Part of a small language model's weights: a variant of Muon for these matrices.
Each number is 500 + 40 x the weight over its row's rms, rounded and kept within 0 to 999. Layers, rows and columns count from 0. Numbers have three digits each. The size before them is the row's rms in percent of the matrix's.

# layer 3 MLP up, 768x192, rms 0.191, rows 100-313, columns 128-191
094:462496512468505490540523513473463512430518457550472464530496464460477445485472552532498451549540554559511423447489473513518462510518488464463490579527482455442531506547578485511454475524518531
091:604496516550511518572451453456496501459518487519511447554531566502545590554470542476506447337500525551558466523484467472558595521538517448482431445537500497445473496525462442564555498481469482
102:496493560548467542540445435509564503453526447522539503494483528406409506528561517513508494524502578523514379449569552545547469471530474586536465509494529485451479497482497448529552493487484516
108:522458488518447471553507491495562465470473526468506536517566464456461513483532475522473501493564491490514531413498512434430474560492475474509528522498505526518532519576468535502490504512510531
109:513522502556502536507524521557517442470565488503502494497452468493483530498442514499534431482576515514480538501542403485455480483424479536487577414465533484552463417493508481437540544549508505
099:529554468466417498485544504470439543498545444499526489519555527443486518456503562495514542493495433487467479502504440478494477495406508511527540518544601489515525498497536555562559567501589495
093:450542489530462561502455430420567467511475561434499570565483469543526487507462508549479548497556478458462510562554471563482558485418594462471451533501407557503468492498507477441463567499421562
104:501481518522531536463519535435486551442547502522582496483491512554541569534504509405550520571457439534469507499541562553489466438526508508505467440529485417528475523451500525561493478505474559
105:468586516632484467478538501454540447550557571596568489492485465460425483489531474477545564555496443502560525526451494496509521514494533495483507433494532574475411422545474451548517460442516427
097:525475542509460489488502424562505429497517487514502524524459518459504435517480356500472526437487523466473531468517528458425558497559463527572518536530516584447538471459510456512536503524545497
109:560605427450487441523481487477431542552442469498477539493521423511452558499487469479479531455510551457499505543450469518472419537558557420518522493495567544506528508510505420554517445518524487
111:480467519464539529598449502496474516473489476488446495508509484490461514408458509503431489553525469486518563545463516544525495539466526494530495486514534549467448540506565456526468496474494563
077:538511552498422492463491475606461420509560529519500492472597579534508518459500497575486441484517548541489538512580483553450537568509474471507462479516520537474493521516541422561571477487495434
099:549475558475499532441522493442499558559506523552511495537525529514512483527530462512487558480457442475484555501468514431462491505591506553535417493476526506481548572548566490577517569527451515
093:447493579479533400446501543495520447454515487516463476540497533569525446543543467455487459501425478483436543533466497457532437543471501516464519550557495526596450505514517578543509465479499554
090:447492474485458520491519520453516519469498537529529471463454463497493525520499467497515405523556488496483428507523528505517469487475459463450515482515499524479519444456545500572517491485502583
097:551531527446528555535490487497465484470487490472514494494527548517505457461472497485516521452515456563459404503527529484487520480460582495501466611553461541491572510573447523546484502440519504
091:431457505488508502456491474439454520485480510543442494561507474451543560444471498480467407492521532434510503469463497494485461495504478472486501497543523447411534493505480540491522523484527578
014:475518504435499544565484494569565484473477501467436473514473514487547505556554545425434422502533521540513510580421489490489457503494490476438513529534514443507490512469437462490478478532525481
103:476465527437489458558540502485474504533494484481478514512514451424454525560500425466506552534531480465514510514445495589557482441492558580571483494478560576466487555548556507549479486501500489
089:500541533447612554525489488482513495527490606498523409538536461494553515440523500533546481469428468493485447535449505503481451561500495448446524547588489523486532567446503588515492482526408520
128:496446444536435469489498452502507484615552504466452473528503521480587517491536534482483552413500564508506510447536509566446541525488496461470423539477509472465491453505508427456529541540496544
100:545502580507471445531528530555518477533459479529512517545548512474513513563518486485547591469436479563548444539490527467496517526474492523470466498505493530596455565484508464533563492576528501
094:551503527450523504503539463508531486486505520511513488482405519520496543505466459505523570600491553490482437515515573523534561490541512513468465469574471518502488598490476562568513519505519468
110:526505507508488545427515496417542475434518429532483530511535493526467496445496466435515558480452548508545596536526470542472525498504553387536491455454443544510482458443492530455536454500533542
107:544472444528493557443519407445461446496550447496495532489562520522433478541514549518486482461563413564556452505472475462469547547472525553498490496467498504427536484532565432458508459517522479
104:521461511500446467524553540462612433515463528439491501489533497413537525516515468458503489491508481513432562433514468505459536552511474530580525481461496508519516487535484547509502477537485508
113:471522593460490555508467524510548515483496508521541468518516565558504446475477544480491588485573507504433468492507447533480430496523609570509513576471486543462515519544495441553508483540507491
106:423515469464457473412529506489512496501522508482475509524556510437496506473532469486539483448506537421490567486465474487538517520562526447509467467559486447370548549558507405544458504489508430
093:517530530521460459492515462412499500504474518533548531473522530554436450462514538470504483558591531480514619512481440456512549493510504461504400442518515496544565564516488508563558480527431586
103:474490523494456550438470583511569452512426473496520507539538514435536444493402506501486517478553534527596513494490462504489511520532509516552423547514499485464509444490478453473496494480490484
085:532506553590446538484545445527532502461484464459503474458511442455504414525431485542455524561551529529420427550479486509523502440495508591506542555513461539550498490546500539550503499557513564
112:430537527430480584458478475500496443484537502514430488524527509502457512447514498469483550589445392500533495499444489614480506524540457482505512498518485514496449526485474538531518502534480516
096:510460520449546547495512483599487494529519414490536466460505502554438488463491531538557506466538551511486509503500524538483447479479505521526466494492488517410488502493510479486561508423498562
083:558483452480503536538534493501510450541459522497477452544522456563469540473525549526548421482496498496477425513435576476552505466541451537491535560580530572486505414489474587485562483554499436
104:511523509446515552554551471471520507561466412525504427524525457475468529461610464467449498508494503503491542478514444526572569510495535507506530506478544531514493497436570502442528550431473491
105:464440523492558511431514529491436479443582476569472391477507500411492468495564497509459528552471405493482520446521483498516494508523500525494517485469537505526375551479466487566464453485511500
023:566496475484530472480532480544515600426500512485467472484482510527534432523512492478430526434441494514474509600533392462412477507542532471530574480520530502541431442475537566539469522490480510
091:601540506538527507499514534543476576430562467452418492475512509536476478447444499512465534449475512442538462502484466490497475532468550440407505456548435410513477480418504523497493555522509497
103:407519617442482495478467437501410460563485547563477524455454530463515563521464516460461423528534450450550571381501508483450453524470555480545465499531594468512460534503494504529515474535499519
098:525496500512478486536429459503497501496489502478518499398537552404510495451592449463595516502511479549509490477550512489491457393563500546524469455472499490545477462462517512495419510546434526
098:428525526509486501617478437506538465516491560473454502495513547565497446480521479502509486462577485552428441459492512414465528513517499510473466492486508564469584456519492458469504495529475464
095:524502476524531520440494461471573490504511529524509440542576563474427495506480531532543452439479500522491498461518576515551528449524521503527453450515468482489450466457525497533457545478537574
103:505530527518518515522522540495507448531582521510459551453512506500532565540521536424444464451524505533467457478487551495535597518515495589473516540490471462583455555562543486572544481483495478
095:487492475457490499549509544505526460460489552497464560477485440427525498530479451459522467524510463486504506446497534475428458490469486448528528528549507552501577534528519504511563511502474498
099:536501521570525455479479455519495466484464466458555477529423485510444482483489549456520511487534560542480546475490503506473518428450529458441525505489505604485589487490530547442434506477502477
105:497454570517407507501563498468516503570447467527502492499529500584628514523433480471449485546490504532509567508511511519530437459516465499470437494488508562491468521429547431508485556498512557
096:528486454548444507507521439487550510526462541504533490528548454541437499529470546544505504541544512462485409514566521506531512518490530457451524540529528445501483452434526450492514514457402476
087:480438493530485492479557528494515523490545605489587450580448486445524460554543505576515480521494566478480506497482475531491509495513561469542459518495446532455484541478453445419476525531465538
103:480530495552456503520456514510470508489470485574499489550504558451520495417571396556473455490550516498576545516537513559513472468507436472577456534477565550560456524522493492476500579535510512
091:518536534491509510504482526557501464522456499487591485547470559457510519490592497467431514527495507491497425505510527545539468499466516581520479467550479514541514459468417500510496449555496493
107:505592458480543479506523489530476447504527514401422469544479518519491493552552590558411547476473455495480484460517525476587457566515476613469529479559509524444466515549434560534507506492492476
100:506536525576552537539419548537533405492535470450477575517518514482504554551481493510546505530482543582516515451517506504554415465448483460518427512420509426514520471499482460496445526563482526
096:553508552468437579499467503597519442497432428480510507506480535458537458438400481541442529509466452468519530472487463518504520589408463467501448509511473538478516458563568542501413513488491440
113:523509476495555456591517456516469494486555455485455641523493385537525500481475582538482467503537471413462495484501489426513473567480484468499523440437534478510456502465482526521470490547475537
105:463579475538537452524449523506456481466472557562474546503492542485468471510485490447381515500549390492501505545498530490508437545458452434497548522524520553538466595554522550525476466510496441
098:573559488517466546487521540506528445501517438508555481493532554480560450476460458501485504564464512453512537520475524572491475511495590519427439504483494530512517505547552458469535533513447477
107:463473542508547441389574481476503532525507534532520481473532513472443538581506524439472496491489502520487482510481497503500512503519480443443464515590477477600486477499521507524472470492500488
080:525577496500550470461574395503505531436493455483456491558522423512493547538520491497561515536558570501537493503492474391520457565536492432436446495533449544501430552460463556505547457467449519
098:524465482481514501489566389522510523482529490472441429538469474559560514509440445517540543574527497426554517508475473413512509442532452488408499508527466507508477481519495564424532503466441479
091:566542519537529548503445490504496514536481538509502509490473504486440526482534569533539483566467485453474503545511552450467554505516551382531477553467439494519546485568493545530448518452550567
094:497528441589471551516494498443569513489507473527473477508516477528470495471505525507456464481512498505490458481458544501495468550528518503511425529485482513478427479523528550534538443444467478
108:492554511451481490512486507510498538541436447552435562572501552472513494516466484515508440519554524538523464544515465611538455519455508539586560529421507496524500532418524499436531523460493512
143:561496525543524526530428432442502468531552540499545442525473558434488500467523508492559543571521480561507466417486481387523481561459492484460511558492533508483489476464535462520514521587482477
115:517553399547487478494492492485538499467469454530528484511427505465558453474566496541470446534512543556495500453454469513551443543524463502517429550493519526499416575547500520544568548535523409
093:534491529544516449573473483482476505518528485499486506562542504498471502532506479503488473590538494526445506537467495493431512460538561562459458510424486569477518588455539477508553455550481564
104:471514569507542478566611479454477531492551436573488570565513521540523505511485511489511552589480500514465440475581450557482544579453439478498565501551424568504464518499500534456512547531487509
114:478493453481521542529501471497533499511526491499508529456531538464538455511604518506489542554527428492402474482443435576497536539487519462596459458537544497518545485485497534483515517526582421
096:534570528518447557442495511506486409464474450454512551545529563497467534483537499464485503505530476492419499500500551528511477505473511418490475489516465487503456484503462627480475445482547498
120:533519508514524557511422520426511532500462527455485507490468547454468540582577508483410485549535486575514535451519540565471470438479560508585525534437459567495445413522572516495504495527533508
087:569572531527491538496515464531528453530524558455545431500515493519544487493530540478570435467514547466505522492492478503543454500516412478556497468518447479402467526528479561580453524477541487
098:562549527480495535475480497473536498471531446525475520479501503528514622449459551554508530557491503466472471490573439490528529454449463485460441501556406475479494442457480524556523529481477505
109:531497512376515448411499502523546489493493469462479547490520445591497467455516479580479446518449504427498553413560500445468456470487511485466532473535561454512507537510572431502482497414425508
083:523450496501474507468438474444504447498479497466484482539524481513453510490576490486455495504556524530459515515514505438504515467428496465497486537549520497548393445498523543471492539422505401
100:557469491560479471503502435504446481467544489558525571538464534477498522471461524516440506514441496469465539503498532521510447586499470501446553524598503515595473491589442483543512498435496449
089:529507481472571555545524472524453495456539477496525480564560492499513469516555464481430493423504534469482539602478603526518510460446510479551538510409559543499480564463477453527489429469493482
110:446531496488463571527531521526452432505486472550546521587500516495504424512505470477486505445490549497511490589486442483595504457451548473478511449524511480534521506499475504514471468499539521
088:511500535494487493576543518541537508523508522505480555500611440475482539525489578524505471417439422484483522497529426493554521464568441488487484472514436495555509557561472501508540513496466463
093:511530524524464485453515545530466534527560462550500524520568558542409505480489524451591493598515452570505471472468577459559495500437516500465473485496473438488470546475441577543530479518517506
104:470493557518461499497564495493466497517465443547509434548490524493516498583474456533497506568512495456429550553556441493526503538434483463446502419502508458485450421468447506483557535431464517
104:511472409488445543523466490480460522507499438487525502550482558541529503477473461532452531539503424525463514537489536487481520490524529586499484451445586568455470501506489464576563545549517535
098:491525445558572503517484466471500450570496555507592516546506617460448595513477449437510520526471498490472532477477536487543451489519437480488541516523526499519410457489543513456442466450516414
089:532627508457515501484502487488469458521516507487542506513548492522505516489448560463425544465464494550564490451533546386510512577477498463455497497508551497438535536433525478528521500446534449
097:451473498456610532508538493515466471537462452481447449479501521519498488452513517530534481481453525525551548501541460483570537526556434584526498554533478472493477502488596465489500556561511557
106:507440576441553475507491545482482472492541512502419541448559511511541495536518474409413460485450468534477570461514581526480500539411482473491570472493541487553463527553586551560477493492473496
108:488575510520530505505500549475516461483523482513420550506531512535537555518404566497470507487509507515446558506507524511498532494475543449453461518581583411548459486548468501508508474493516537
096:413551533463506557536590466559547562461450476513509480456526581498543458533557504577494469489523507558494521483513514501499492589514412452500509518532448475444431508474484527455477465508472504
092:493489490487543481505493424494504502472482480516539512490481491480492451458506547467497484454491528518508530570460496524491540492528490455408553549509586547520450527512478503575499528495473536
105:429537420554496491507500504466475492477501555516467531565484502517430461498549529492490517481488477446423464513501483544540461470514505520437436527511513418423518456521558484506557481567492511
110:515470488526527493527460546480512494499496466534574511493479612518589507490469519487507477509460381478465456460493474514498466473506497495513543464547539527536539506541508530513536506558468461
110:563454504519506495506513504453557506471451612502513496448477567543472506547508490492428529517445496459492467507578505477467438490510500488482455492437481489496558477480495532469490484577488464
085:490519499578459482520556532523529455492512500465497509462530448557501590495493462487487384556526503466518478526536483457469497538538532506474453475429594519449422507532521561503509537526533539
105:497528441465482515543499490429502416489513437449551522582478467518516505521569469498490478514517447460541524477555457511525491531470492435515527475563502512523480543445452527573466565524445460
095:492477509505435485440585476522431484511455478438534528512546523511522453497455464538548530505403488466555538484514512593593523426507475549503542509476490537501441487458526569459513512491495594
111:522484565479534520421477456418466499470471466550491504483493483474492468435540512491578442580524485433511480426532460530560489581434437492448464485494464444503482501506485460543476553540478522
100:509444522574539514493530490480521520489563494511508437573436582485548533410408474507494535523557513486567553478524419531549486497513461469515543501521472485467502505528524523470450464471468511
111:539496503413496471498524528452516443508515507529539463535532484527453489500497458483449408472567428468522498491461508534462498502445501511563530536523517494523559600470489488554559496573556533
099:512511530509540479500535495409478513497497513430530547518507518619446515460573573542506511540507452463555521468500445416487525482474472514481500501549499561460549498462586503468513505468556556
090:518502495535513509553514481507463483584506497447576428513488492513451528540578440490487555461532500491501520507504448459493530481490561482537471516470546562519425480476484487533466506422458574
104:540446411469439484517475536456506462519523478471444457482431456509456490491452425584438500466494486469527453514479475577574471520463539547521483555487545472514574538457530453579504556497475532
096:527497568540573415517586400522499534516511541491459508468530534520421490650459460455510446518540467444489466532513483534511496471454536446499571472496520526498510503460489490466531474430482523
102:551536544530545507448427457509530569535529432556538574525513510476454533467534497540517492533464568499478470504488456617451536425394569493488458523459491501500491592503537475475466525487465487
089:459480478509492461484490460492536521457505437539482457521509496529531546404490500442480544475455507464562466557596494501483430474492577499548501508614489530515471458530493444515518477518499527
097:485483457459472514467419531442562494485474514497482475507437497513451528489525503563452435485575523571495535493510402552535486487454524518472529575464461540496557464506511486531467522507510531
091:556463514570490540452535498534549490443529526542538462553552539516529551523464435515513424463445619488480516483496545531525583434505547492559542462485512521469506479509504474449495528484526396
110:520501564510496504500521437528566478430443479524520440539452500550595480511546529505541497470467495441494536466505476500526409554470474548503483512521519459466507466531535490535472515530506599
083:553517542436512469556432524458547532517549507575531521429452487428493543439500445508451468563496480427420490570476518488455456543507481530461483516503509530515527526549505486545428530540548533
112:467502470473499551480483517553475513495616444518439450478459527494488509506518563531467449418530495465390523456533516490523520477471566454565495439530492487547492453474491438495441536550560497
106:457516487516478541511502600485508528436436487597536529480556553510525473492510488536545465518451502535473518463563498493563499578530538414576449498511447485471484518542519519531500472508477469
103:464530561486496472514436417508621488470521463518530497601537516462538525561538523498467520516558456472414527628502527511433543520527486524522511496503519505511476470514503473460435550578475558
100:496531536500505456474444442479471490495504530477531512536450467516455491516537517444460486527571470497538546470540452460553485424453554524561542470487511510577454457485520510459548507430487446
101:527520502523513487523406481493467438545498519524536517509453571416483539491544495469449488446568505523489556452528495448539484481455507462525498523490508510462472542569504490513412498482544465
114:607502526493501525542537442490431501518569532467423457477531478431489497458481460490432523488537437527597507423512467535540532532514428533524460523473461544496515486526519476524488497472437452
101:503498493525428522511490474492548539407477430504503497500483476466437493517409501457564473500495484426522503526535536424505501525574500503477509545540517461541400528499446505465497515485524492
092:479550562474436519530535532541539504439511478440546505407532477460524463484565493524607525500517469488521441510489477448453470572514522510549504430529475478473418440580514537550578549515511481
100:448474493542462528502504419567429547483627473488465503508482418478527512477464549474535547490528489466495527485524476555497551484511550482481517511440492478505500473531460481456525483501482520
120:565480531501503502483515469460451484531492491518497430526462543484435421543526475388480514493507544434491407529542564496486523427488491453479505504500525581473464436468516466503499513564546549
110:648500472515466489491544535494468508557451568519456539518509499415488531526524436526440473538457515468503533461505473524485437517505457462453523467542485516452509472556467493511477557441415476
114:553566472489506588608478474486487474515520523501507536475525415476528509474527542497454528555550518474464513484520503491525514554469528531539446525529428479563468538558569550477539528465561431
105:569507489510500574523515514484556516450521476553574586521506473443544486422488427435557504473472450482494573552514482485463550500472493507484539475497496496521451512550539451465595553529481495
097:488513530555523437444447490493543598518489438475485466470501466452550578443489544493488526448503465434511454486450500453494474510505540561524500501504451507456548611580541461550544497481549486
096:499488533477556543537537562504606529487466514551469487462563487504451513461465479430478533464485528432475494556561499551493535453506591557513472461492480478432461494483501497485520453519585448
094:547471574511477518549572565507518524551489466491501501483514470514537483440461546501511479473563526429500510494508512535443487483534507527467557462503495481477527533500479546502626474513461550
105:528506487468561472562514420415479475412471503537444536516525554438438512513492488529539487503479481573474560454569477505477504533501521495475479464525508477478527449463452536467486473482431562
116:458449493452490522527478494495482522447582459499421541514539447485511418527465522487500456536595475482433500509539500585526396520511409533505495567431531509465491538497570384552507449497518466
105:578488484522500470462553468547526537490501522566532499477521551547532469477565518424533536485538509503443523484543484428483580423489471480523541562500498545523481535445433486475520485527413502
109:497523532483494521549500504456344547526480524465474492512492524483464480529502505536538514530520520528515479418524496511454422512519560494497553473467501480495477496462524592484473543561405472
106:517507527510492532538421504450505479515518475516450495433524523456489490461486512459453459478531545562544413491570522451568466486483527525545503523490517516465570489552469489558522481505469517
092:546466528558501467507516514406490420486491467456483479535464518417511513506450458482508545538522551445559500501540542474508457501487478533534493481546567501524527544527558459518508551492501511
105:415519575493503509510475387520467525506458461541483442455508493534505441530503455515440473469535540517538527453454525526494527461522529497577426441473563519476494518464460465482538509605519519
101:554454457455474474444516466480523581579502493459463536503532536468491514489535494502472449469475499495519400584598528511488459493412513521514501561516472467503431577495495461559495473490434512
089:474517563508546505535433443500537470495558491493411535411477487533509514518480503520457497544476482448477439450464458428542542512434459498437483506576481473499436501439457481456471533489477547
093:520505481564516558524466439508539465545488527535542499547465489480438428590576572560571518545494539496501430551497457454491480541509491441492483557433448566470493488480517533461458548497567466
097:598498553452563502499501550500507420454544561577500472547584493518439514495517485525529526421482561526493467489499485511494472501503541494507433526451471470474491486473512503525480461479441570
098:469450604500493504516559448515485490416546432476528448458535500498511510496541519594520502511461419492484543516447491561523503513435524525496548450465555451466545451472600532514438505526506465
107:522528524453529508526491512500448514488443546474539556488531472559495500486453508400521528591505531464487517482504510510501413515520543491477487480484518584504530462544470556449440416499520528
115:466459543601490481505449520531496500468487528476491494493487473450567425519564448573485534530527431473598422499581462513568417478477474422547477460533524493466504480526480486479471460487531493
097:527538526486514500577519543558474425558518438530518552569581450498513520484535528473524487480566566430521509495534450512503546533517537522519483464441539404538495456513478473466500430482526498
088:517506473539544555456514524565483505461447525458404527455512477545541534509532518501484488497532497398552453581506484493501534480518444478456501556521526501475525501442457476544607478523464524
098:456535585470450574546499515506488460541482520436428416493520477480532464580528466508534467481496529561483428484557478507452438453548488474476480483487503505475549557528521529497537500500460500
093:502589508466500483526511511584480466563500503484535493607469501538520491605481473517517546528569473546522381483517523561565457592546509522567533477470456509452512484529479452526491558523433515
104:488514547441506454515472476539517539524535534478409501538518510502462468493554457424481497476549499504450535493503514539506508511480420493523525526553457462456376494465479492502584569615449419
110:478576467526496545611519516459512467449470453500495512439581429447464457520579490489524493493513477495561553439567438500463478555482514481506494528510518550520457503486492511421521472523502440
106:495485502473562550519561641464533457501473493516477454447484414493549555430515506509455408469529474493464507492503460555525578540456590491515485524600502489484503511505439451490490510481451518
094:465551530503558464493490542488448478433535511520479528566508529472496527507535455475465555485516512542495526485561538458476535539515557551476481545584501466553486535483541451509513501496412421
101:422507533478520436429501495421548466510532528532529511511544561474485520491522494545509519507427478556525545543568489450454492486492565547493437559550508546528429527469538490514543465466513577
104:438513532421496498566457514474509492517578489529537464546502465513475570473505475515485443510537479518476470473520564507484472511541483525438531529495538546519559542558556483521522576507518526
106:537518488486495589541489514548594502571455503478515431463507539475617471521542498499462512433532455469499420527531504484491508516526474484554436469517479524521523527506492551512461506585523496
097:465475455542562413503460489496558501504471519576471498566518491570432498495501487437491464434466494438511493553504446559506473460508489461548471499503498450574474505511500491561573508473471498
085:423516576486473455473556525502468486490413503428497527536490468512460485487518476527523489500473533543517530461454466525481488517513528523440497457483540470546514548485489606544516573450504518
095:537550511534499463497524431529421484523482558555502463486496503502581496503516539565531517484439539492580469516449446480489473495481525509495418504486587560515481489522481498486521523524511462
098:463501536503501506558513489516438513418488444536439497545586500502520488512514496514492560501424587520501598521518585483545464467517509491523537498540566447469466506530485500516486500519543513
116:502484509490505465519465477477490556496536472542441531571476521504474498565498495485451558435495499449443444551531563547519468569426439521562471482555485494569481476526408494439514517550488605
099:491514484531473480471542469585479448450477481542479494557533495489545531481519483396535521485518480561455414569471523493474511493494542458511454475547545504493573432504434488480471477480411493
098:543538546480511556489544513582522503504510515476508508474543526487519509454479571443543596509478498478484514508525530529510483466449510439438495525542498502472482473466456492477543475487554460
097:466462516426528589567472533436463454480494551579455459566502562465511471601552520488494521482501484467506561429552492445485485484483518525541522559518485487530486497517468485525531521545564462
106:530535544558495521502547526537503438562506474505442533515501411489518508448499478567468486457531466458431562467521549536522521506412491437502487469541475532528410509434492546509442495540505472
106:485520487496491470563493447463436590493483548587545429554537527471470482499571507531476555460474493479486532509438539618494405472472510521533491484516540453479492491505495490474518463498530496
114:462531464491546530456468465423582495505489484534548473565511444468506550499443473490567421523560509544494448537531547548551498552465553553492483551515529486493473419553523440487486549465461483
112:533573498559459490460550488470502517469489493431529513531490558499517513554644528532530510444520514471442554460512520517509473507483478529440597540436519558538552469520492494499479524525470459
111:508490529464499488464536465530500514447506455528507482615566507518486478623458507448479581509518420493457459513418497484505473508482426533481464470509456576505454480422570520561577515487556450
106:492475534472466535561525554504489540512587547533481439496499467564467500479534531552546494487508497485534519518485479489511422533522588452539550500497493496515537487503568541533517482575514511
097:546576539617482526563493505524478488521492538487499516586549551481522555510597465546545507495415557485490494435499441501535458575540457508542497498457467474514492414505497469526579495417528380
109:484485504586547483480436459474507486481542487498503499554514504506479476457471486466422510463560489514492474472479512474549569429465468610535490470504508603493430487495506522521564501417457495
107:488518501466539520516499428577498477503503514492501451550518468564478526482464544539520526468592569421524467522535449596477484495504484457446479517497523540473460568497565522420557583454557483
098:489540497493598637487534477522507461461480473518531452482560485521522510502489465508504472502479534492471455474516518511436549563487487545536447556553564544464463517481526519420469469474443519
108:540523520477465497445532486532476486595496532484471475492474501455528482497497488511485447476524481523469522516565561483542523533564534500493513521492563510536558485496508473495525534489599464
096:412500526543523527494453522498555426497471558543554492517533556443498510495462573568494479527534497516464454531519530543456500475530541480437493529514442507506461482508474536525513526507540491
107:525559473511545477432489421537558508561501517511476487474546501484423491494473531578528497537484538517507488546565511548532488444428520400510459495523552456507489541541495507495505494468494464
079:502543588514518469495468483465422520518468516436481490403378391448486513489533562462511459525563554484537399506433511527427481476524472504540490460523539521499462541467490565547512515579435511
108:450552521515476491476520532414506504458520563521528470457593589564494495497571423511497529562474514503549493525547495445596453517489512456476469505459581536547508482441443582508511497526517508
106:484488473511438559448491509458488434453448382485478496464620468477445414514531520499478503562474484555486478525530492497482433443403484459519466499482459488497513544515481426494481491479517500
110:563483497476480465556527499463485508517526504570529493542487459448477539562518475444533485487496534584368494545535509421525440499504496514574507506419585591551532513473623530533502469470523468
100:515489519515465503471499482508489551469533477524385477464540593462530465477562486528479544514514549489515492523521517353462560494543477472464549520508597486560509508448472536483465513547476516
100:434519571499514477500486475519499510430555539493432551598550496457513526573501496441518518494520496483456514433556534605541523461523494554456496575558498448526472476502555483459539465540543451
111:471507508491503560496504505448450566526538474517525461500483476436424504465462548522490526553509564480477488482514439556423490510470536428497472502503430443491485539497516429498519601578474497
014:489604522523518492555476469525498601478393486522507460505491491445541480549542457459444505499508525481475564451520534453509436483448500507536528522500487464448567485447514496499562509549513477
105:545518487507462507473480492451591551487456466565517474501501536546512426460419493539470534524508556527515501468536487525486506491534552455462365492452538498439480505545500572468474418522436459
124:593485527479587549485477429491498473584507505485516482561476502475482465488454504514453566559464488467446427572479529499529500543387382461564525493513561467580440486513512510440494544552418534
106:462470499413484493534476456501501494496551469527502489471549496519549459465489448505526570459466529549516510521494530546461506459566503345472570471563482539533460485480523482492530493514450581
094:491475454549472467449543537561548470509486503551483471513516514507386580445512484488478557453549526480499483485517518519432526515563470545483451537430484590488506503558526453560586530490448451
102:474500541502532485513493558470489437445561489450500495538582539534571484488484540503485555479523523517472507505461537524474472593414551504524497584482450445455527507487480476525556501511483529
090:501470537574521536432530456539550476469469493445526518531570536459414560482514532534486555526561517571509565569526451531476435533495420540466536477485545470489473534476504610570437459499495523
085:465482432509443479533552531541461470465513541491587465478565462450484564400484487458440575502517459491483526502465494476496484471553509514420465452554562502477526458510492547477476546458489504
089:427475473512502546472457449471499419528513547512443501489537501468548473435545570513560451427518526495501478519477488533511498543465541529462453461500492561513443511516554554478478460427486538
105:509495502440562562485483519533516446516442493531474451477473520427541522488471511491485416507482516460462524508579495490531498512448566463521500476585488436542495495481493487594574511475492555
107:515552494525564461523498491514634472506522480439496472450536539485522590489501502519479521519476513517470499483466399499528434533472491493543496568539487552452500578549573444460505507493481525
095:493530511554549544484484469459538527612555545476544499522422548491500557512498572489529437516519470473436472503549469517514509510429500443517559502564458534507493510437503502562521536496552448
099:545506445466513531456548477528557535439549487481471544500581415456542570500488535484521557539504459499516493473517441532550528551468549547410443546565449534497582494514497459489532603447544517
103:454503487568484572475489527523460507434504502505516491494479464539415489434477476489504546549472518455418402462567449567473469489512487513526590507477470465394512517540559448537515488515496475
109:427508510474506509519463433444485493509479515590535464523455437490417514454508518523478505562479476549538480463488488541497542480468461389547518437538588528484572543509464561495503563525406448
018:403480495481524510517559490547469581498489463481414517479468438502556442516494415443423439465531514493472501520486486487467501525457504496562475542458466445509501468420489434602511502502448471
097:496509526490569459524542451516459524511488518499468534550514435494488433543480497538506437486589482419440466519495490467499526513535544487513438478496535516491382524471521497564560456532431550
089:472523552498524437584514480443472497487491580536508489517477433453471409515512503569456468485497497511576500500466490502565532550460469496419502566494516398500499501526520463499514521555454480
117:448500521480545587514531470515421447521557466552463546566495469513459461486500555471471488520477510509504544488515519518483520530463498468540419457480516525494561522540534511548443470517570490
101:515503538491505461580478522500437512486420477462489535513464471561481547489536487464487444540513449471429489569490500531493401596474523524467484483562526535537463473502480489534492487562507468
090:518517499501516458484520452506489459462500404544478516536543489464565551474477468503450508537492507517536457585548465452464433568535501423489434564535465511468496513497460455426477501497456487
101:464481477509544555489497479483489480467533457521509524576548554535482516446514506552582457521460514573492551475596474531522446548462509489503490543530437525484450515475516521459476521485486477
108:515525467492545492470492440454524519504473476518334495544485530513505484532488532518536514505483530567520454562478448533430442569509503528467458503458502562478494481534504524538499478451494506
092:439546487492513560585524447532579494510548474510506496504568584504522459451507511504534458524509495480554487543546583452545529469484554559493470532484490472463468406518451497402470461524484471
113:489540543538478505523462442453553484529542542513488534497549498514514538496508499463516502500537516530555485475445456563450464503550445513463556452510497538511517579466517538516479533518363489
098:489505469528527533506544486475493512482481485494507459480457451463553424466535575500559475500559527485580423473495489446543491537480507481462526525489495545518465505462444511562503505470521481
100:497525433502541478497503504483583517513512513456522498508476476524501447556520528582471549604532526512486399510484568527507531472462454543501499520546527532497511603446586457546483558544496499
092:591445535520507436466505513535557518489520474512417482498450541542464490505520512559442462455553524501477409532564488486442521517484550465526489569503460542488548505485479496482367574531475465
092:514526489535550461506463417469527476482505560424444462522478507568461503477445497425390518557451548425565445462542482473524479545491505501514481468498491512508571484548557522480509439457499476
101:532450495520416610553545455449437492484479558519494451498401501519556457470442447449482419489550484493520515440513500454533506513496495465518509543443534487510539447494460519559503497507514512
088:527525502508528451478478485493532518463536514478493487568507508576506522490458527510507539495504499497454468492459513451516510494388448607459543453579456512530480528462542484512541561487502497
112:587464485481506536471511485540575467409492510492489428502520493471477549519488521491458476541455493482502479491552483477518548506510485393483524486447459507465495482623531587471462546488530468
105:560536565445517455407570475553566565421524403511486412516512507457536587521533500556503496533507512480509552488449450589570520487523494509477518464534578475533422525559542483499495502492491435
097:420504485483526493497514529471507503480566484533525518562488527442450503465543561566518514519531527554485539476495451522530448571495579429570543567476526500520485513516479437515517508507524508
101:482550539443470544498549496484459506467527521506521503516495478471521543536481544491451509475493479482481497527429446489524507488486548514545512586625518474475540523511532468505475537392522495
100:436540495506516528497547526513536502501506496490480492400528513502513471474520476432576516536485502625495553488540473536514474479499474530498467514559530516501463578463510455529564544472395465
096:503506523515617455479536451575507472449496492568478506500512529445506420517509493568504463537569534434487511499483518540497516477419531523436468431513522448531405518453538548561573483526494527
110:496469532511475538450492541559468504516514499589524519544471513509508507426445484518444534519531454433492511473468483540540484433500537557516468536518516582520483523517563508450528517488436533